Weights of a small GPT-style language model, trained from scratch on English Wikipedia.
Size: 16 layers, 9 heads of 64, MLP 1728 quick GELU, vocabulary 50257.
Architecture: RMSNorm before each block, rotary positions, biases, tied embeddings.
Each number is 128 + 24 x the weight over its row's rms, rounded and kept within 0 to 255. Layers, rows and columns count from 0. Numbers have three digits each. The size before them is the row's rms in percent of the matrix's.

# layer 4 attention key, 576x576, rms 0.0216, rows 117-127, columns 96-191
100:115118134157154101143143132137137070163150141153087114135112115145126101128124126132128144127069099159129101159094107120108099132099131122115112085120125081116121129148125141152133100130138100144094063115120119133127099126110137102120127176149175115142126187125128160154113128147167105159
093:153152138076130084127129163127126113155124102115098132122159131112152109147153110147129114124116127108074123139113101111142150120043143171089086114110098096135131115130105118106119128112101119173141078113127147175146109099120166117121139115151137157168147142170108156205103106155087122143
102:100121122124147150142130090134128119127050133156146163141114102157109122110142179167149118129150096147157170131114133133133142056135058114124152155125140135124155148113148132122132080132132116155148116157134159095128132118115107122120124139100092135118110103126149052116137122143114182111
106:124126148101144158162100159125154146125116100096124127102174128105139144098110125144146090157131139133124136102146100136105118113130110140135102146115158112130146113122162140113134139141152167110099117132127146154152167092100186109110143078134147163119169120179103117181129122129122143091
099:166085145133121091119062125125156131124069109171092169132088113126148160145132152125150113158100098111155101141141138117136135131077139073157115130166115091107106116157135160156072122121182140121108135156136167114131139137158142110086090134136116143143133162138133110135143136114097158104
102:109154126141142140082128103145148121120099104142156154112109137139134135128152116116105101144080081164142091147121140132126131107128088112121142090128123128097101127139101112150107102123167109135113101129114118155105089132156134155106103141098098091139127148090104137101104121159100157143
110:124135058151118145083145089150112131087139136154118102153128114129119116145142154144140127112129142152138138123120161183175117145136099166141149106111121132157096114161173140123121119139142098125088138114170153117125130137128114120129149104157086141124106113131135085126110115102146165096
107:084135129136125124125111151079155059114145121152162143137089158126073133134090091096140106127101122110131084045113126098099156137174158083166153115106121164091132121124149082142101128123133137047117137120098110129118102132159133205097133157121101099132088113098124117090170127128085093131
099:134069131115114140126128085114136129133129096128146138148103126177149130140130139138133103149098067120165149130159134118178155100098086116134148154172112157150109122142146164144086135119129144130136166154129149114135105123121094101114113129096090137121171133211157079123121136122082129138
095:113110151125160149166136142155131125135165133128174155104117133142107143106116095150138159157169167144145101098130156139108144123170116128147127139148105155116192100116148146144126087129147148152145133127140117078082101130132082170097130128133132102113138128124113096124150141159123132137
099:126129108138144090110135138111131165078119156126137120117132117145098164163100111087113136155137129135184097108096174128082199152144160106151105129123118140124133123107113139127146162152096150165142149115121107145120170133122127152112113136144134151094079125131132130129107098133110117101
# layer 4 attention query, 576x576, rms 0.022, rows 118-127, columns 96-191
099:128120126177125107177102060132108117101119146144102137137159163173096158109132145122107108110153133146145119091102189097146114078093103131157095140131189123185146115132164153130091139074122078114092127129153155147130136110106124153120137113130175097124109147117112103100130139156117154128
098:128149169095128146118115135158110124140136127109172116117127177098126159127159102131150151116142109137158114097154128095134135160162185067119124093128131133127127113145143136191122152149166129129161102113137147089110119140121053137115139136121141112153124119113115137098162103107125126176
098:160128116117096138127124122141116132097089140134092152168114136136130118124128137135105127086131132152146075120131135139114132094122169153125152123101163159172153125136111144138094144121135092141147128156084148158142147098144098148133148121169169142149102124125131108103133145096125132128
097:104161116122097143118133119113128162130110153109147118109109132088154131121133132161115132113158131148113136101156132129129101133091102136128157154125095104081152110102112129127136127109095111145151114142146140130118124108159135115129214103146103164137095126120153128145127118137132097157
104:095146112163155099154127112141147123133127152094117138104112129131113083139132136168127151153140120122107117174160126111123130167124159112134133108137100085097130113125159127120128149136118109126156102121133097095122116133132113127103133132120110153179129134137168122088081121153160089160
102:106111150138123169125096155113143112147099103114145120142136113114136133112138119096166135092116115131160130127125135125123119123123156088136129098109107128079107161114139128135155141178149144134135122115146135128164109099153135152131126104133090127121100124131137155151129112120087110154
107:161147086094135125142142105147137114152152152118048127109119108149155084078100125154107123131107163138108105142113108143101121136143122180100095112120131137099122109151126085100120125142114146186130141124126084100092103155135136132134133136097140153110154152149153142104124182149153090108
102:110148148158134160092124176100119113123143138137144130085126155131128163088124110158128138132143159142147146112184164082100121121120123129124163166108103121089128120126161158137108123151135151119170137112135119121111144121124139097130127178115103111102127106106092158102171129072133149137
094:161127111095132181156127110078136124169144118107116167124131137139130088118115144114105114105143107132124122114106109103120094137129135131144124128150129141111152124142126130141110109152114139109124149100127121089101157150136136097134117150138126153139169123129159158136166146130113136155
097:173123092082113164168120134098167097144102112146147117126161089120165095124114099101123105100104166104092156134120136136142115123118142152103079108123133139141121160134124137098147098160145149168099138092151122112107148159070154139144135124167108140175117124156157105172115105155123164095
# layer 4 attention value, 576x576, rms 0.0138, rows 64-87, columns 96-191
107:195126128134079136142132185169121135073111109125114134133160178128137098120106121114148133154134122110136095144108086148123114116117122144138107181137124131127198077123131169130128132112137104130128131134170139090145145110130134151141136157149118111142119068157081084106132109132146136163
109:167145116151115093124114118140098123151161147112115119140090143161075128106104121072128162159139078142122087130125140165152149170124136124121128103132083142128114159101147102155088107148119136145107103105109113091117135127113086135122131085112101117131119120091117077107155163139148113131
115:178167109115140098144110159153144157124119107079099084154132135115164112117145137094150173136157144088127093122107125114142137121066115122120081113118070116142146112140118115134111125131135108162112143119142109127144093116072107147125137115097152142120156117193120111136118115132149138117
102:133162107104147172126125141152172125072145128093102140111104116119163078109104143166157103161139124104133098146139113122111136133125151109137144154081141124135178147165150101110161136146149121151115139131173173103140130089113160136111124129101056115120130138137109140133111106171132154105
115:107136090125146106113132149116158134135113092147078129138128123129166143128133103162133110139127148151157112138120150086117086140166127137150172168129125105152139083141157134133114106112086141102112154100179127115085121130127116148108135121104080137113152106142147092147166126112095107139
103:232140083117107185115154134105170122135131136088146076178143123114165117099096122132141127129112117099141142123122118085144128118145124126139139112112139125119139148135112174112144130139127123136103095104177129108150114119088150156157106138154111149104135131207113135119101155131107148117
102:115123088144123148119184133152092102188146118164126154119094122158133115161143121127099175162146129114120148123113105142141101155135146132143107154149135086131103144102091124129108105136097132110123119075142141181092080137157122140099140125076124153132145133079125142155099130140146099120
101:151102098076136114172132115096183145092121162094135109146136153125155122108156132137156121104132174121087140169150138124136099116125151146132138070095060149098187132162086141146114115112162138167181149173099140152145156081090141156127104148137185142121171170140139149100108127136120125117
102:131101153128128132164145155137103127158086163141087110151156127147141139170136123154148148064142110126118151102148116191137134087156094101104169114135120088104106122130063109115120132141134132105143116143138118155114135135174134142090124133115125121174108147077137122111129107109143143105
109:116155124115119095103160107126144147108116110111132095139133139113160144148104116116145135157137141136158144103143141137151103095103092130155141113112129170093131134129134178127138116115131123116148115158121143133147165125111147178098168152093150135101148102138116104160150149135116139120
105:100140114144117153167110095143119097125132109160162130139126121106135140104138119076138103120121155119104115104147152121128145094159154105132135179150119132117168126154170129109128168140107115114133157144198214121125111143139126138133110128106157129106114112096119127120178166119176135107
110:125152168135097137127128134108146133100123133102128170083140157138120140144105120116138124155141160158107157135125132110149120109126174124143166148126136119100110120133092145108129176145108126139165134145100099131156116118134116091114128150133133115106134172160147159134115094138177114133
099:147105067149117126103170161157117147085156165136069141124086101168110131141129148168169157120121138137110125111136137137140113153129100118154105123128139114139105099128136158106142102124127142134109128140178116110097126127099112079103150149113113132125159118084135142140110139090100133131
105:102129140155084086127180152136118122146135153135140119099119150141138111123121156142127178140166130106147159109141149137124109166090125126134147111140129156136140090138131134088082143097108127123180127090103168132076108132127152127106108137098118147095122167118105135144144118104125089111
097:157118111098148171108081119119137126136162137133146168139207129178095145093116109138145099124142100115099139134139117165168176163155121131126067156139137122159157104180146085138178142099103114164092128094139136101134108157102136104120121124139113108152082127152095123141137085168107151115
109:135119121128136107117125065161121104143111161127141143141122172157156105089093150144115157142121085130152106110109152121125136096132144130083163138108108119090093192113146127163147126116131170135095125097151181096129111132152094100116142112109098118130135103108110139128126096125130139137
110:119125137151097137110079075108146125144102135139142150130087117139112111119117140138119107132112107126133150150148109080120110112182138092123178116161098126096119139129140168131099139107148094087107148136162155137165095083143137130105184140139114097131100126104150133127100170134141117155
109:127074118134126162115141171111121165130124126126115133124133100129074184133150115107140130091140133115143162144091126151119152122098139145141107126157128135131198131101138121142157115147151090122139091172117085103134137143111081134188109153121159123159124125134140094121114100141102165111
102:151116129074133123168118113130146111086119095130149121114144107114129107121130132152170089117143113138090136101152134161117160108117089106137117122113120103125148133171137121115118133168156114100128127162166225108149162110132156116148145111112136106167144143142161110115117081113109173117
086:104110136133144093126152154162142142113172127150110132130127133136118126139119102084156141112143102137136138127161124136156122065100113143133109112111128159105109112092126093117113111132148139131132136082117122069098164137166092139098154126093097135085163166128126112134143139106166085176
096:182156094133079129112145135160148148095186125125114111128152155134137113103190145119129144159141140116134113151108094111095127115109184088133088138151104167149111115155075161122135144086091167145202152108134151110115157102095137151143138138106141151127137128138152133132147149094148129098
112:130134141178132176140104128158142120154116133148112133137134116154114097124128113116117137153136091121150152158144090103088140070135170109124148109178145152127180124131153171102129108126125137118105117129084146139135160130093129112118115125102116107105122131104126157112096131111087118139
102:107134140159092097108140112130140132138142182129131147127142162136104162121133110115124139183111109120173128103109157125128135123118108155145165119113114146087133109120143122140135129094144137111173147149108120105123121140135118110128176101127155138095135140119124111088076127116187188144
106:170108139101127165133127081116125124159121086119134102156100127121129143102144130111094110149121095126131087152116123147136154132103128169141068117147134118091117125111131111144191143148116144196109120154118129133099148134121143103099123097113130107125119122118133127149109152133114157102
# layer 4 attention output (transposed), 576x576, rms 0.0201, rows 64-86, columns 96-191
112:141112099156081085068165134118129116112103135132116086110135139114131094157149132159125134117142169125142085149116137147105137138149171107122146122118110128167119078081103125134105124094104088121124137109150108117129150132091145084147137171111119096108123120132107143156099179156099112136
102:119127123122106160146157128125110129133123102120131127116182130124123144131133108123116121092134132116160077120117128114111119118141122133136148166072152136124137150146134118135124144125137094114158091156103120105111162121099105156111142127113178171115093146118125111114144083106095167131
112:092123119134105134098177152153121144171128136148108106140150165160119123125135081111148124120097088125124079111138117119131118165175106134134124113111142097092115080181133123159104124073128109143178109129101101112144102143109145136152121171108152115114174165123116117119141098116116111125
099:115135111144115098096141149125114107088140122144089099129113132093149128162138150137132123154124131129090187130145129144100154137130130092116118108128048122140097130154132121153115131131077121138107156095126107096154133154134126137132131154116092085114133116126150142135090147177143107119
115:124167096157072108120164153122075141124121134135071122139120147151126124136140153135110141119139096111110208128161147116117128142165131099134120147114114143190105082119144128164099106155083124133142187118086123120151145148108130113120110187152137111145129146109117123144113192184136115148
100:101128132162121113115115106105150100151142136151097086132110149148147103133146125111150134149126148131110126138145130143117150132142130115119099142143105090114089145107133155145117095111091148155132177097127132091137126155155168113155109118093111108134172106153099107145099114148145156131
101:146111136155132123136117124136147166110125119111158135148121124098118179089121143120140160102152130132091124143134133134131099107124130118152128133143167171118139123164156135144151138153133140133113138161091145192109132116141116127133053132150175107113126167107123141127135135120128100174
106:102120132094140114121090139123148109099114090166123141104133128111135123135108139124147150117126092089143135129148115143108136150122111133128160139186109102111133158118114124118120155116135132120100121127117120181133152128162136131140146131109137112122150130115150148115170116095080094139
104:138108126141137123117083110131137125142139150130181111128173100141110139129128106058121107083164194129115065130110144078172100088119105142133121126081120132098137150139139124087152128179160103111110157112100124124063096150150134115099140112120164170105092106112124150119122122117115114092
112:090135127171106132125106095152098113144136150112138141122145116165153109108083098123108092117143141131121119155111122091123160088166120121106162176087074116129127076118102131088114058125095124123136133122161089125098124129136140135140130098103117118113109151126125089128093194190135108078
103:128097109151116085111117123097111098122137154120140117107082089094134163122129162141111095127160096141120147143154115106159159122154153138124079105086108155128140181140117162138123081185127140142086128118127118135129114148131152141109109115134102123104158069124110114153121182139150151099
114:144125109134122173094115108170175159125117107098146132132087131098090130101128099160186140135160104133137132114142134150142136176142138144125144139110101097174132136134121136076139107130170133099128092149142135109154151125151144122137127133097112101121159102173125108114156145179089142133
098:141126138119117096176123141140158159147127145145131099136155157127138127129141130122098183100120152124128101130098148115110076139107128112121139150175206153117091118082125159117136132089106119151141131111096153171112132069137113078133171153140121074135122152126125132153112127118121092141
107:109121100129141159141173120131129184106125138084122140141129134101110157124157132162129168109103114120166067133129123140103095129088135144117140164170175125152119105115143100101136124110132105140126130189134125141138157118124119110125107119142152086131095181128149139137157121158123117173
098:147130103131112112129159115126164147114135152107088104135153152122099158081113113150096122159106113097125102101108123154092103163095129154160138125135153150129094111113117147143148174106079079137164114160124112098124176107156146144136151141136125115127148159133166137092112122140155113150
108:116128105162129155110148124137113138093125144109120117149096132107136167141126114139159147136097136143120107136106131143133149105162093091139134124104104110149104114193136093143126125153147116122101149159143114091175126125143179134124098106141131144126099119105099113102106127127120154143
108:126127143111121128143129119114124093155117112119151141133085150150106128146116120112132117088144138145136106159163117137125131094093159093109132145122101106145127170146107127158140082200171108120104094114113109127103132086109095136143151092134087172110114102139089126164124145119111147116
100:135127142129135150131103120108099104190114113152155119104157084125178109117132083109164098145137165115174112135129114116169123133105173156116140117123161111095148142075142122126129114138124124129127107098164175121118144130132092166112125078139166139123128079129104150112133091121071120133
102:157136149140129101131117140121182134134115108136102110107119162107155130146142105108152121164117129120101158120129112141154122135121120134122142126117090122133122135164135125136104191144082126128122116105099114099132132166148121139092175148124074160129133123086109116147149133173112063112
086:103130102134110153155144129121100150131120138117098140103171191109098116136109116184124142101064168108128067143134130118128131126122103099134168165119145121163133092098107140105178115130141086127127168130111124124149151106117158109153117148090155106112095158123117123097103141104093144139
098:102134114137123135119168105120141146121121156131116106144133158152118111129157133145102143121082119144113080146146140132079119138100125114121168134152170098132110113078134157124181136079132110123141100104115120118162156096127129088162138151123107068127104129166133143151148161129135122175
114:112115153140138088152136098084105093127138178053150108153137158151115106118161183145095110145150148134145102150146134127113120126118142120101129130135117165140101140080111126132124153085125124144138090090130098146117159116100090133173117089128125095146146106157122150106141108087142184117
108:139110125168123157118122108110099131124134120103117121131160111160122115153125093157118098093099162124129096136137141112140122129122135080139120135113153128144137170120112151135147135160139074122122105128122151148075125104126108086154125079143158125108129124145119127098116165089077116164